From a checkpoint of a small transformer trained on Wikipedia.
Size: width 192, 6 heads of 32, vocabulary 4096.
Architecture: LayerNorm before each block, biases, untied embeddings, attention and MLP in parallel.
Training: a variant of Muon for these matrices, 6138 steps.
Each number is 128 + 24 x the weight over its row's rms, rounded and kept within 0 to 255. Layers, rows and columns count from 0. Numbers have three digits each. The size before them is the row's rms in percent of the matrix's.

# layer 4 MLP up, 768x192, rms 0.374, rows 672-708, columns 0-191
104:132155152122143117141152129092109117137148137107153100045160108127118147145132154164075122141168113122122171105134123177085129123122131095068108127155147124173168164134103123121112148142151141145124107106147103146093133138130145141114144112135111108122117196111143136182116145156124098169142137142159105091083114169113111146128146113153141121141164125104121101105123134067178094124155104117126140095127117121137115105102138131141120091135152176122103092128087114115107112141091134161121113119101127168131123161106125177119134148132129115095157135120106107090138119146117145147
102:119145123125108181138109149157134110136115112166120135127162148146124134142186112124141119152153118095114094106153134141149147106129156124156127139106087096077157124147174106150128098136132095151128108141123133104128146157117133128057093129116125129140124096141139139151120113143122105144065141165146162109111143117121145102100111144150152106137126111111094135130120094136140153131114086161146133144144143064178092119142148120154157099141127110101114109101107149107123107121129138097105144129138171108060157078127133144147132139096127120167169191106155106096161146158099141165
110:157128153132110100145124068128100162118145118141139124128131132129126119104188154117146138124098119181110160118138115121126119137077069107132156143147129155141167153127130142150112102154125137124160139083133156151119131127103097112096142117103109107128148075184104105105160124147178172160168125105133166125158157125129161106152092133155125125149104138116133095104144104094085135144106107150117129123133215133137150150155123095126118111107089148101177110108135104115101115117158119108144106135098109160110145133132132139108114110109123092127111123121173150098095106143124083111
098:142138072149155150114113120105110107135149142139142138130111145134165158168112095125122145170100129122105145099141149136149119109105151108116153156142140138122119158131120125116133155083135186123130136128148122133086103135151135156093111140115121124133107125141135132150093142125104152111083162109154155092151145128146157101158115121142111088066146135165149151149092131134140113137110116183139127113106132082130143122089092065118093157127091102112152103144138117095150111104124133147154172139159129112160126164133141080170073151173089100104119143104120140123142073170121109153
095:117093147145102162119155141155143150113109105124106159129103121133155118082111141153152143121143110143133123093106131100116129121097156121113145125134125151101154166150106160154136117115169133175136110107139134100158086148120132098103139139147103135129128136132112114118168142159130116133104115133142128077136138119122154164158119113125161067156133154130122143118170101167131202147107109113116108105065108111111116141086152125134095157153117168132055084117167064145093106140121145150140110138151124135111129115102089111155139158165132149132097138137169107120088104095136099141
097:156141149147121135082109136150094122128136135120154166137137131116104132125143160157126141115152149133142108173118128106152147134151101121056095136127125109126105127161123139162118116142070081126142150142118177137117169085129089118153115086149117143113142140105104136092140148092130103137152111097138130110133129126108107166123082125154146075150186123107117143114128119133160163146151112136132146128153135125131178129134104119126116169123095132159168128117171110101137116100111104121145084116108084153130116111102093141185132116095109134124168167119163115166125080132191139129
103:130122065100103113142140129085170077177137132126132138112109136131118116171125146140158116132112118121168113142159137144122107180139167110132111172156087179140135128105114125129141124091099152107138175165083140118091177155131113146142125162136145122127123098125136169123150118129124136120157150170100162077100125189128093145186121151118117137148129155131142107110121119148165158128135112114142123086103158115131108112097108119142118105108129125125125143115096153119141099116107181143114103096161142107093159125103123129117083101159121091136083125117150113147142146156088139121
109:133146149152175122100143105107131114091124142138095140117177187151106092140096120124096127134132136143101157133153125133130138110111136128139152111163112073117169160135179110085087099117088154168081147117165119123143132141097139133144158132136114139081165155105122048108097145106119126137129110123129181136132129122125125144136145119151166108152159092110127127139142118070120092116207147131118159146169126120107133111104144123113143131143141158155087109111116133133098139109143184129147149145143119112127101130117124142133130095165133119136101105114134103101136113149167104110
099:124108178111110106116114184161144157107130101110141118136140119186159090130141171104130128118132067099103132146145077112133113147133096154128103201118128110126118149152135122139114067145123151140121152124121144162150156115166113079124133121131117085145137114129151123147131103100108134161124085115104161126143107164144176092143072129126139126114168084117148139156130157128119169148122180154112118118087138103108137092135151168111154144103125127115115085127165129121095127087114124100134165131145152107168130109101125108113140090115133149151120134110126140157097126140129150143
096:159109143110126173134112137131134124112123105107153111163136129180113123089110118086115144125183112097137115133117100108109103179104125135145134121134127131147111146118117107106155126197127125112113146135104113103131128136100144144167123119118115117144116112158137133141145135143069126149106131178104180152141167180170082148136159100132094165131187105139128156141138135182089127121112116137138098121144153128164107128127130112141162130107100078095114123113122116110174089122105126110100096111152170146094124162126134091128133114133161133160156076115125085127165088127106133136
099:110100114067132110148079163156121164096126138147132127105136168133153161188147130124141162134162144181149155140108112113159138155146102120109149107115084111115170148121117117128169141155139145185147111139121125115122119127098125116104155075086100110127125132182122101113112148119084111134114091120087140106150079128109114118161105145111137171131101156153159139120145107123103133146123083157158118138085146128094171101167115145148120120164070144136150085119116131132121133152105110160179104112120136127116127105132072107137125142139151132165136124136136134133142132140125119115
097:105140185115142130142131090121115158140126145126102125160112117148114138132108140127105115154157151106160122138140147117139123137134105118150132104188132112140123132135167117074144124171103104121185153145141119108108080130203046138165104170088113155130124120147139126124129103124155197159102127160109142158128097160104097088098121113125183131123119138117141123186092143135110114116141096139161154130115114106145130140097117127108116121119155124126107134065137126113150094149141152098129141149138128131148133099090119146138151095115122122107129166159149136106131088096136116137
096:142161151164176144077137152099111136120109147144160111133118139104070120086149150126147130111118117158137150147129141167128092131116129131084101115134144133113131166125107095103151141109132096073089151169100108100114116129117127117143118122136169118117139113160084092134120161086154146096122102155097118143091167118173156147102110176119140124126166141122114126127118113139059103148125142117174107144112149155129146137090129143129132092098151138136095124169114125105129068147098165148153129105120141118139108128137113164110169129140169100095161155123087142130128129121153121099
101:114133135127115144120176140127136129157169162132079143127112130176144145122168100123149100139130108157120138173152159099098141161110140143114130149119142135139149115109121107140134108128108117139104160124092127154153117098103118122140136084164106132121112172128112141110131162143129122117126129137138063124147142130189110165177104128117088126128152158157128121182125154136117149110122152161098119136098108074164148113122106133070102142090147111115141149143116098098092153105099137142088102086089109103102093146150098101150159150179092131155124163114172124140110115139154107112
102:105134129143094109133128143145110131117164122094139095133101113132153110158132111177113131145137090131136164086113104068117094150123121092103084113173124133130112117110103109091142133103129085168130150135172082175143140136091138145163176112097115121120123167091101129137119155135158122154113144121096118103141132117101134142128122175132178133115080143154128130173128128096122115161105126133168129116134125152121143122134122129123133174144092113155154127183157116164100124105143115089150106180128140093149179133115122122103160119131163075092085100144137121124113104135127131143
110:118078121084134150161110121114114113109135126124155147166117168135120122121141179145135164098157139144138158095139119167116125142115160119147146124170136092174137133099126105113160109125091149103100136116120113146100106137108097145147139106111122136116123123139164100129126139128114096097086109129094152134144102158088170121144142113149165154120135156130159108123111134162143098162129110102116081146071179151108146110135165119123105134155123137094128137138089185146102137115120089107167129148178127118122137116128128116071129141128161131100101119167138129104109102134051165156
104:131127120153136100121133135100132133103144111115111086123145123139118147153119101124158152146120116133156137132137131123157157128125118121131140155092113138158155125126173138168102134167170113102155179112114103132121117079124142169111100143163072105140142115131134136128118099114115152108091068128145145167162122118129135170124115124147120097146170081110130137115162145118146164119172137151144148131069141156102162146134118136144114136144135136126120146146140099089103143109124094149105146070090123131111107104170117130152154097155089106197078103086162100103146084103101126141
100:145164124133099130119101174116133129112099171082148106112124142158104114091112154115185101084174141149101126139089115126136082179142143146124119129151140143135126151142104128134112103136091129127158133136101139146133110152128144099134120108139091102146125158122127135092159147119111141135149076110166134113174130121105155151148115147117138154153131117115137112131147155090117132141103098168067141156080162106106158119154110094077099128103152142163109119122095134135098162153107132103134107146168086135135081165145158163141141098099130129060126130150155134124137128092135125127
105:142090049134105161113127119141139130130157101135121103087147125146123132150133160159141178093108157077193131133105138149123156094132106148148084144089121103129118101113122107116141095135151106132135090161122136105134151121104103152094164134151122132122136128126168109147118167132130079140131106142131117113196152137152081137135116108141104093125112161153161120163138135104180151145090159105168171128104121149165149159160127124131150106134134133148112117135086154089121126164127148123147107117149118101176135114097111140084150119145130111127160104128118129144110141111135096160
100:120113119105125129165171165113098124129157128087120123150117127116128168124101129142098165193118110141147120116118110129101115122122124161141136114166087136156154126123074148081115149101141134177152090149165157132137156163124144094101136093151082110139125139128159135150120122138131164106165125106173143158134152095116150086176088115077170130106094096181101110104101141127107138138135167115135153157125120120173160119134153141136134084139151150092148118078150113151128105125171111123150112109134123135107116127134136100151151109154129096111118105139114114136115078102117112150
098:111161119105161161131101139142128149121070127130166120105143178117150121122136169109095122087121138147083093128126110126116160135151132165100150171138129109113169122131156116126087109154086156113087114133138124117134160195134125135115121152123138109179125148201181114131115125102132134115147121142136174080121137167089078116096113111155125125119135121161128140133116109101132106111146147107139161157142158162126147132127130143106086114156140098147100075162122121124138152145143146112103106106153148130103099113102149136111161142106129125087129096150113111153112107145076121097
103:133115154098128193123090100087116122108144132153155083167106127095124155141119163119154136125121120111149140133145087125165147143110125127114179110123124139172140104162170095123111173144115125108156103144153127147145069101150090072092135151100100171164124137150124173119091137102118127147124135148117121151113133095119115145128155106205159183142106131119124115126102110110100121119123114097152130115170149102144120106126116100158127100167100104122134093135132157141106114124092128114117167118130133173098138135118135106092077118117162146144146126121162125163127143114132121138
102:148126151103157107142119137104132092133089150148113147119101151100147115166103149130126127153101157156114127131100113107125115158126106113110146147132132128126160146122088136177123132136101133146127139110100147105112148167114153142152172114097113094085108105096116135110102189161143151066147124134180141140114106149133133124136136188124113127085157144094153124143140149162142143130067141110104144137133187175107116120132127128153130107078192108162109094124114109130122144149117132130133132144122079112134055137086148113122132162131115109150106147105119150133143140171112113097
105:109105108099109163144131127140131155108136135140140162152166124112151131117130080165122141114112145118066203148113160126121151165153176134112148154150118069164160112122092103152138156091117138150176107113139129137125093126095136089141125134121123122089116124122118100089172170106133123088131132164125133084121147150104159133115144138127101115128140148113173148149134111163089116087114126104108119160133136164099107122101146129103093151073161112127128112155110166077123164130129107151097090123125122156122142140148140112100158151118151131093108127142110161133094149122132130099
092:102139155116117161142106118105156105096119117118099127084139108138113142130134128104177131151091147186115143155118115136125157109104181143140097172157137142160169128152122131125123152139113123087135108127181163144146146133141149094159085115144150114137142158103160126076130123093124191104152119079103088108148108103176128162108106104139127071129151131110107129126088104158105135128161138128123127124132154124121157101108105081133122150140163124148128080124113112121157129125127145131153116098103132174145134112153163086151123165093081141136130121097140140119138096146172114121
105:096109122137092123150142161133136146129110149135144118100134075157124068154097175143109183131135127123128131118100146156117090109108130111104165118162156119127155180129099091164083142107113148144099115169102105111160124148129081126151117115114098146126111090137114119147132121134103173182137060136113094119135106109102139114109138130137139137123116147157100092169082143085163162123152131115126078130129164130126126086136172125154133134132154144147132152154145109121118098141133098128120128143116128131130156152149112123094178138183132149121152105107146128099100127110143076120
109:132113142139139090121124182097157110119139116115106135092143160129087119145100112092132151116127119144110108116131110177160174134129114133101156132104128128131117109113138116142110094110119106127114140119172073156123132122101153142117158120093129136118136125155155120077100144124095085124125167162162156106176113172109121095127147139137170108125163113104109091157156138096112162154114119128108129154131149142146136095084133142101156110101148134182100130115120136165110130123116180153116175118149081154115138102180118159150072151124146123119171170137170115165127121121108106118
101:123116134118137118109133093142169152120167061119107103124169109153177117148098117112127156133157101125155113144124105133107094126119103152112123089167120134138110146143101132158088144131109155167132126121113158146123162127119094154123118086129117110142111096105125107116152128143169139130163159141127112104153128117146097168109124167146104152130138149150144141158131091148166155103110078212161102131092126118144135141152117163126122127093103133135101175152162115104068075124118151146121151102104126092111143093109116109162143101144143119112137136141105144173149123084120107110
097:116138090127139152159097165155132113120147149116172108130116140084116078092087163079151160100123113102155113132151167113151089184133150096122135099134147117173134132111110166150147124163139149098139125086145120108130162156141147118111148135140140134159117162111108136147135115104112170135119135101103138119094148139141127103147127162146103126183098136088089157100153108110120151114105108149134138148079105129125118124119125130154140123128105153110135075112133181146130077142164109086116129116124143134106091161084171155139091103126118107106115131144129152079155115124148160128
101:148137110109170126067162134157135127099112188111137116131149116116115101117107130087144150107141114158129095169086084145094096070102115129145123120102135131116143143145154131123107121150110164085132119140124082120145121146147151116133131102099122133109101172149119140119101150115130138127169137082066118098151145138166126130109139147107143132142140119084151142168136142118165134140196111172092160133151169138141116152110098116134134132154122164118155101111138134124120131138126133128065156114144153132121067120159111088117109109155111180094126145117151154131154120115133138159
098:090125093128139160152157125117071132129164141133160121112130131123146119084152127124127155143141116149123105099082117149109112142127129134129148153169085123129142091097115099104176102071170108143156112126113108139099146126050181111120136153160109105182129150124124139124139130101078109188116151152091130150132145155164168119148131101126068149129145166092082142156117166128160148141077090126101155147126140106128106086134130153136130103144137121112137127125137137111102092124133102114129123145129108166127156111144154121147136127140171126079144114118134122109133130115147127126
106:145128138102148165119148103110126090108126071117070145133115161138125142119134155151150117159166142107141122141126141117148125144139073097121105171128078094117115101152111149120164122102108161125147112111133156142148138141188098134158123101145126139142130105127147169156099148132063115132113133108094131123107152146140138151166129101109135093143111098192120157157130095112132123109115144089100135115115170124163132138128125096124147171152110180160140169139084157127128100130151153123111119123153141107085089085106140129117083117114121160131094131096104124161140133130129175113
104:159121148104120141095161177155163122123067091125121115123096099137100151126080127153112148172184131148141155125162106139169140164107102108134140115110156091120118123133150117126132126113122131125155156176133155140162157137124126140114171153112105191096141140114116129154086096118140159130127128165100116072116099104119137084077136093124112157144123127163129136125133120120116107128108118115134117114091122117138139127149167083107185120125165088082118103156123127151121163122104135110096157095125105155121133111138093184144142129129103132158106148135164120115119107168111136142
103:127124112093152123114142159138147131137133112154101135083148143150167146122136084121104158138112126134153147133130097135110157177105107178121072101118117120094094124119132160161175124093143137130119134142095121150125105098125116131104130117151115148134120135139139129129157127148111081126125122140125100110104104158168128141168142151156100151108152119146156176165107106183136101160154115167125160144088151159068100122122129141093139121119159175051108144158116176091118163108119109121131109128145152119114087123089142109145128067130144130131107108152095131090118140147111123134
094:113188135139136113103120151119172073154095085140120168129174132129110135155084108134083122102109174125153130145132167127089133085150125112107167173133100111146173130150117154148147087104111136105149110150124161129116167121142154107151126111095093150158112098107149130163117137115098124115177152107114115123106129134176150106129113111149123141123110126112110154111136142144155169147134147147128142141081151082131054110150070116103129142130143118120108118134137146108173135150143123089135148098157134079147120107121106113095101108155107143145117136115157106112121133118106120112
103:089135101141101146121165114123113103124110134155113110137175112110184163112119136128105137109075106168174101177107105161107125130109106159125112093109189125122145108132049137112152119146134147136143132139077121145120144139181107112120151116126083144100135137154109131130139116133104129111182124161133138115135103173133131133132057141177113158145127124131140084141143116104083122107152088147123100126145122105150131119136116127143150129144134109111141158159123145096098107167141160156145102150128115096094121107139141125186113138139119138113114175153106108135111133120116086110
100:130103128131133127141097176137144120056128107153111085148146143085121153092121103143105138115118134092121124178127135155145127151124089080156123159108105139111128125151100108106126108096086131089133148135157131142113146152163142121143115119152121139119119109138138150162125140159143168126109173107141159064124127159135127171139133158119155095129086120144108174138145156123082133118133137118107091116147132129099172153119131111128104154138128156126102144104118089145118111153109094131140133090126125148170068113105113149104128118113118134106182178126166173156105169132136082111
# layer 4 MLP down (transposed), 768x192, rms 0.129, rows 672-707, columns 0-191
113:139105128124176079092173105120151163123217137126149089095126116159130113149147132106114108092102111152138133158091158130126156119109139144086157113132119124061107100100162168106130148094153115106145110124119146122141135113170111155089155123133126146162130104143105119133086134137145166149142114107129099144103151135171132143147127153140173138158133061135108127121150125115084130111131126102115110112148177117118154106121172108140147110147107145141123114111122098152125113074143125161143125129141147116142106136111173113086117112128109172081130133147126124149110124128156089149
100:124135126120118115157114136142155169116134140150123108156155118054139104098134164133107116142109156131122142130136124127100172110122118116132101130123128150121105111116146125138155102130129132136136143159113082141143102121105137131168133101129130135153084123126113134113097128129157105099137115104129113065124090137149111098077162163132103099084149149125117157091085104104127148178156114121165111137155106165125136126196145148167120094123112111178092141051106149164152115120150135121147135149124088141161143146125147114103102128105176150137104118143141094181148104152166102133
115:141114146102108082129138127143117112127131118120099166145116101132101118147110126161148171121120139156125130065139095116095121141135143107123139113148132108110160102161123112101142140097119124102152117134109131144194117113087151107135156104173135129120159168104129159154163130174121147139137181084183081141152127092109095133090091154144135143151102117140108127100124123119158123110111099132106118137169084096162129109119082127116140125104122128095136094159139171137126133126167138109104082146134150137097139149142121159173124149143121145172099107122109107172128110106119166184
097:068118142117132158120160130131104128096140127131102108128104193132121106113151131132169179110151108136128146160151143140124103135115120123119131118089100104099064157135130119153167099150105091136138098120175099108163130143111153120106110138141128157083137096172120118097158160182136126142114134106135136118150143113121168124146135121091158115141131083110089146142101095062169159130160138115110115112087098155131153093151104118117153089116138109103141117113119085141151144169129152132112115117153126134134139139119157155125121181129177165108168135111112135106125150113149116099
097:152141103121112125120170125116144127127102152123148139107108136148138081124136099124154126156114112116115151132106107172135112099127118132144156121166145141144166142072081103190165074122097115095150121113118131132153088098134128141124120167109149086149121131121106143118154121098146129095113132202139152130132127157119160081138154101131146116145111113102145150140115097092107106141116115163178099130107182123128107164134145137126119154118117162069130104120133068158177192156124124095144121099107155116121115135140103165123135126136152155129097123134128109128154078112129118139
101:104121121135101092130142148134143120136098126106124115121131122112088132163138123093127104127131113100125148117158153136139120143136104113188165150136135158126116132137136094149134142115206151117106126145137107124174129175093142117142122148128162095136136108136137165161134093145154146141116154133128095133137153171125127169149103105134095153073125127142122103144088154133128116109159120165165119146104126099105104118119138112120141063123112131113092140124079151087099144216111148150130151161174132111116142112087153103106076112132141126161099078135083128128153130116101117142
099:158140154131102128135146143133118128104101111147121149150116145139146130117163129163118112109102136156122144137104111145148168160105158149122194134162118145112108094102129176134135089192125101133132117117142107081102145123088108116150140136152111143112092155163131135132144145094079104172114151118139118126152134087101123093136097103127126097164105106140091145104123117069119106144143152106107127146168185151138140095142125189100138126099119158117170102104126112134079150156115062116116146083098131145124098129164128126129114124101126104148145172126134135146127125094138160128
104:136124152105124112141131127109168119139104165139146100141135080091106111131141134123085109099152120147112097128114072132165124117127133077112188128113153097128139163124111179107147144161193153162085065148124142143085095152120138127107138109119127152090125123147109138153114105135127106148123150132114148130096130136126161127126131176093151087111174108100114119120142120128067131132158103156109169107154144130101101157117144079156121113143179178150144144121137139170117153093128128146107134116138111138121163113170155095130132127101124139138088127147140123119135109144106165116
094:147085134133150122143150096148113172131145144130137129131121116136149117109131125157138110119158160114096169141128148161065114110125108133114147119133140125137141120156094118151174138117157087136113128129112078099157085070097120117143125154113109132114145140080101148098124171096084077108159167119142101112125171169116143140118129122082140063177128120120147142152121103142163160093105145136099107139155097156139140141137120088138133171080140140162138126112154146085132079137142138147147115129112122129097120145143100138137137166088140160095132112109130144133153178109125139151
093:103122171102134107165183092125100103113110129140092144130131134105105149115152149123138161132109119163115098136115128138117123051099157133129183116097122147140162141098167115132161152095129108128106115158139145130155185140158103103119118076135158131130135102119149174150141151147136143084152126119122119108134135163135147142119105166121140067128130136138126160117110129108163106092125119134117113138174123125122136103095140168133165099121142159123122103098087080161136137179133144127078126121108110119141107113102150122129094167137134129141077140152145176129106117149137076113
103:108095133148152105161129131144145092133121176079116121114115074144163098138099129103120134113118150114132092169114125148098163122124108112079131122107167121108075108111128113121115135131134169146132147167129075114125140084147128113115131156173162103140106149140137158149150146124149097115170124139094142150140115089109165108125132119133129097084143145178109170097148147157121155118141147155136154144124100161078148148157125130098144100116144116165177122131106122135150125116180121128113124095146166171125103127108104118082139083139139134104126117169142083137146098114130138167
093:167096084093132097152164086081165130100144107123123110160134128078136167121099125141116102144162136143143117130149123146139108151146110110125147151150109116108085100114132173121135158109119095115136059123131136120164133163101139107164165149124113135143099156120131110101165112111137177111122123128150160106142135092134116151142102167144140151108129089134114173139113100197132132128123128170147159144134129128105122129095123108112114136143128113098170101097102153111098123129162096126129152155074130130158101103142115173148124139117126121131108103170109184104122140129093174131
094:107101145167155111114162083156130126156127140086147089129112159128155170158165158114074086143109112134165105110107126124099118138120071146121110115100127124148113150131108105122072168108128138103130129108153134112118128140146163143126132150123103162110123092125096158124144108119134100133146135161086208170144177088113147113120102105106140149127126140145149161154144147139083118109117164116149120103125122148179114112106102169106113139113142125111077107111144135129128171108151106103166123102120167152115135145121127150146120162142127122094088149125104142160090125139117148152
100:097145136116092104113116118155086188106143135139114143127122124139128120124147150108151119111115135104114090117105144141149099113112150136126140174164113105103052117131131148133151146099137103146148139126149136138111147111077133148130120152080146164204113114108122100126128107099122116153082133126112137159122157162185136124180144116108156071130168113150072091138119124133111143129151111119131156120135089139112118113085169112132134136096108122124130120120137102167124151194118121143107150138117130115119130099104081157139154143130173131125070133162115105153139152137136166139
098:103082120134122164156105123120155120127136143100143124120146134080088111131160091109157086160145132159135184139116104155176122106146130164115138138117157132106095161099136137120117138147091099124156121197157157129158193130120169082086149130180119114107091129130175113123147107110109109113101132087137129131148134133103119155090161119122150126132124128127148123100203126135151169103106151142128136145126120122117135106131124100165124136112114111101117125116076116141106074165106147125105153093152134129111143115135115112161098130124097152128101108150114161166125135117108154118
107:131086110096149114108131146125089157140129150131110156131115150144164144101125153152134146101121158146146087154142103173111116113123159134112110137157106125138129082145181127157153147119134118102109157134109153161122171161098147133147121135083122181103108100112139141165121126099106137130135085129145112159166075160098110133170134115136143137112083159135134120154135108189104128141125126132100124161095133134151114131133184150165097094110111091147067134112116093135124088119101115114140114136126142073130133117111121120138117184111127133082123121158089100097125159172131132123
107:115154123164112121160109156127105139091110096101089097087130116066146146129160107134118126103126083156152119171156141134111157108125126145113128070136125125133140145119135080162104151171166146171114111133103125131138159126121124113151130136094178099108139101134140110127106063126147125162120154109153115107121113143084112114144132122142104131105133174195108119128133130134127131147138121093119127183100107144147173124148138161137100136114103105140127118128127178126150119105164092134094137169170112125156101124092138103143197146154093160120127104133119110144141134158104116120
096:128144149141129140068093129129129130117061095129082111126105109128137127123138122146120162127150120103172129161142160090138109093146106161127170098076158135105117125095134129118106116075155142112114098122110143136112093117102164136111125124106184083141105103142137167117160151131175152152123134120147133123122124131090110102128159130128153155062152117118094149066127098154169119139142108132124111149117163125143119137096113146162124121141123087117149144113161111108146159179084139121135113129113131155159133164104140139122103122141133166147111122116141161135146180117121157178
108:088122166124118129192118121097094116107126155153127175123118129127139130095129137177107165097137174109140123097127107155140142102173173126163085149137110099135138094163080135089083139113128111092131097162163132103125126127108180148121170144150123134131110162151129116123148166097148139119131149111115120076149143144130102131094146190138132119087129156122079095117137094127108117123176122096115118072105133082128143100140121141106134157101105135126115103162153122119134129154111114164105137103131150150145121171146109109133122113143150111123152139132156132140138098151094131158
102:128115083119114131155143131162135135129120141144146112147143182097100214124108167100166162155123099083136122136121119129128102106099117120132132147142158124114131119132096130128119141156110126103098096159138121083169128134147120097112105159099125143107154141117135106103136115151095158119178095113160132199084119108161151139121146137104121134154124084125091099086117144121129171101144137131117158161131080173176116138158110154128100154123132135093167117093121122155162097136127122117155149126113097169112117109129155156129153125121123097138092126124091093119164109141106107142
094:138161147124115153134113114077137125143129155128100154089099120114190156113109134145108167112125160160109137094189094133098106164142147107114114125130114095094129110144119102147117102167117146178189135192150113121115130106106122100132115143114136152127087141135171167170120109115148137138166133142129115134096064133100107106086090146161169103108102102157128144114110144079121086143130124152148132151137149122163139128141155152137130140138173117088117087140119101140135110102159123126141113125124167101089112113107120118103154111099157130150129158157133127109143128105111115146
104:121072142109160156142100154130130163129157143126100119166123133160154088130110126142137109099162139143142126093086078086091180156114095132148167151096118147123144149106117131103115155176109138145085155149123129137141126093095141143117141124164135097127133178098122154076110122136143102111109150092153126118160115140131176116135168138106124131082116124112114121120147091110107158075142129110112095131149146111125159131108134123145111127119107149097169134101161103170153137073125116136138140081109151150128140102125151118144142099132134128143186164163127117161149118155102104111
107:146120138119116175116111129101138145119127094138158118094143142159138139118152113138150126122118089094164102143095150100114140148118103103114096114089113117101113134101116153136153136098087135105150162108084138131122145149148119136147149118134133125155128095116160122119125095082103130164128137128117167129143109119158076092143134090104105120110145113145105163116121149176152087167158085113209156115104156152175093148115140076111139137129202122130097111149125150146146128093134102121104130104165161122118179127123105163132134129157132147129128173120164110099123125133100146158
107:127116140119118155099120114136116109079132128192134130160126131164123096131124130152093149131102074134103105138131127153145161144154129151126125137148114074116113120107125076137166144105159121138122126130123122168132135139124144070113129156142134135117122127160113110118099126081182157102080127155109133145167144109100135124147167126124096146143151116116189117100146123090133132178148073138093140169137116107163091134171144135111147158131193115137149139126115137111111107137135133131085134141137111126091116106205091114145120152085137097137106125133117096152154126096105138114
099:134143138180121086085164128160082179114153147162110129127118145133117129162141158150098108131138106126120144112124112156123072094093113137079122144075124135132104116125135118115126125082109140101154147096120093114110124134103141153125149081164130152108158132117094132128186123157174098119117102130149139119115136103105150141101157108158144127103112171133130111132125120142143130128128161137144126183147114120151093165095112138133180158124144161160127121164162161113127091107147128142113093159099135126100108111080106156124128090118137137185143114131155136158131124074113127092
110:125105148140136133099136106092118123139181122156152144172128134107119162126125066159101169151120140119159093140102125140084109136146168180162138154149149100122115103069139127130143126138138135100143155082137110137108101094144089176096149138100113159163094109114075108150144123126156097144119104099092072151130110093129115137158126145122155105122153109140144126134135117103137080164138145103130130134132104107128129122148139131141132146151116131116179119133163115153111086121114148129129147133141141106178072155112087146103140158142133176130130128119171112163077119129126123107
113:147128111089129125127149114151156142123118163185126105151114104126150083144147106118133104149108145125152116144114131118159141127101147082100154108110103107110153148123140165127113086153142122113080150157128106122123101092111118092122156118097150139144129110160099082141100106131077130116103166123135126125114142135093134099179131156160139089204125115109130115138145111092079148164146093123137125109143109141140148156114104119153127123107181157152117134178132115131126140202106134108101137098105105152100156122158193130149131096102130130134135130121188112110147145134129110133
119:112124127125160129132107112144117122132145121106143122122132135149112122123124151116137112117132136111124108112129101116114122140152127090139162115176155120136186215104139158104109120141174166117097070130111159124154122106097130099147116135153125078158166150137101121153122101162074112103127108105145140103098128122150145093113124123126173125117086139109167115129131140144150105175129119143162124100130104115144099146140131104171144128101138097111082149173133188093140081164132144114106112143148103165121165100068139108132139120093153161118150113101145131134142121157105104172
091:130146081118132143121127134138132082114143156097114129106101080137106137116088167122094108095127124206146137105123151111170107118117117138142124165124140115139115146152136145089169149130143109127087152116148099149105127098112116125119087137122094152168087156153091149172186129117132136136100102125137098139118155142158160116128124160103128136197128128093118124131091144088146109146112122154119143132150137136140152126115145152169182146091137125133154085189138128120110160118143105149131116108108123141141099120105110121145110107138072099105125090142130168120129129094155162088
098:124110116148130106108118111114118108150125094135111133169133120096131112106100137097104160156124109146088184151125135124141096139153161112114102137141134134141096127119135154097063152099119122178149176102145154166098158117139121095091093131117157158166128133138141120154166160121138133129131128092144082116146116130098143125154133122125154121113159122129134155120141080142118169136153077120129110152156142147122146110112145110118117161116116137190081208126131092133139134179133127156146138147136103133173105125091108143109125115150135081113101161112113081116127146108085094125
099:112132127075116166098106065140163133136134115100124136106163129107119168166109142112138086130125124160138098136184124128141142135149136112131138110114135134130125159130144115119141094165101124159102123115137172132107126094106151103123123153073105140100125146133165119154125137125152119121096114135098169111141120130119106125125136150101163155133117144162162135123126103127103109130202128201129171105138091153125128129093094154151151125186088134131163148133079121102135137110125151120108128115149093155108140138156099120120096115105120075154142104186094138144165115104125096139
101:139076168121120152143062164131114120134124128137156104112126145173133171138103143132096158151127134114144163158106137120104154161125140136097157145110110100143118136111097158129123152144136110115133170153137137116133114093119084092125132113131148069133134146130109132115103097138159137132135150127134121126077112105177130176132124101123100133117151072109101117146143118137116183121128112141148119157158137129144120138113116050142156112144107105156120131107105141052150116104108122150155131119135146167117146157070160091151125114110172120106143129146166137131164130125075120098
103:109132106095117104144186130116168083160134145141101140147121152095108143080142142165133192146125151184112097097171082152127137181148092088114131114110146105177173136154150125132121139129119141153180100090132152154113117116120148107117116145078117122125127144169154168161126108133120138141105073174111152147151143081134145106147135118130125125114165127102150130111126163110112095120141140157111127153105086121091119128145103134144110107116128106105103148129112087151114130148133123085106163114140112108106140163118128148140120118101118137136086160125093120112109125109142165140
102:132122151127128131159111085146128131092126164152122115161125135100119156106101164103105130167127162143095088132114078170112141105144123132161117161129088122124181138102139112148131159120132126107134149104138151178143152104151081091136130141076114124157110131125127128112115131080145103127137084102120152203135130150132154137129118128110086139165115166141147073074157121110070083142115085126093159110152121145154146128126152120153108134121141120145147097099108115140085104125160122124162131113132089146152134133138123142122118175117148147118128128146109119156110150138099176157
091:150092112172133129145081152127117153132145140149148112109099121087151130129120114143138143155172144112099152097140109122152146166141135103137141117146165152130135142112179101103091120130100141142148132117116095138135133150125104115162178138111125132134107170131102131181123118115089115106099173147128126117131109128128137131138108127147116104138138145180116181156107079128124110079085098127132121134140120115137167148105147106094154129123099139105120157156113108181123107035088136158146089152141116104105088139120175155123148114118139142123102115157102182107130096136127097151
097:110095075111149140150152102152102124136118115135149112100136119127125129116073142102160124112096092100144141147113160158148136123108164178133117166135162106147087142120134134161107177142120120123109143128109148122145098125153137186128120128153128102154115093160131157105159117133112101138151141172139122125092096071127102122148151154131120109071128134098088109128138154130088099155166185124153120140165167145160131121108160140103135128134083136116123116139152121136126084184138122121143138134113124148115120116149077100117148135171116113091152150127177133092102093118106127093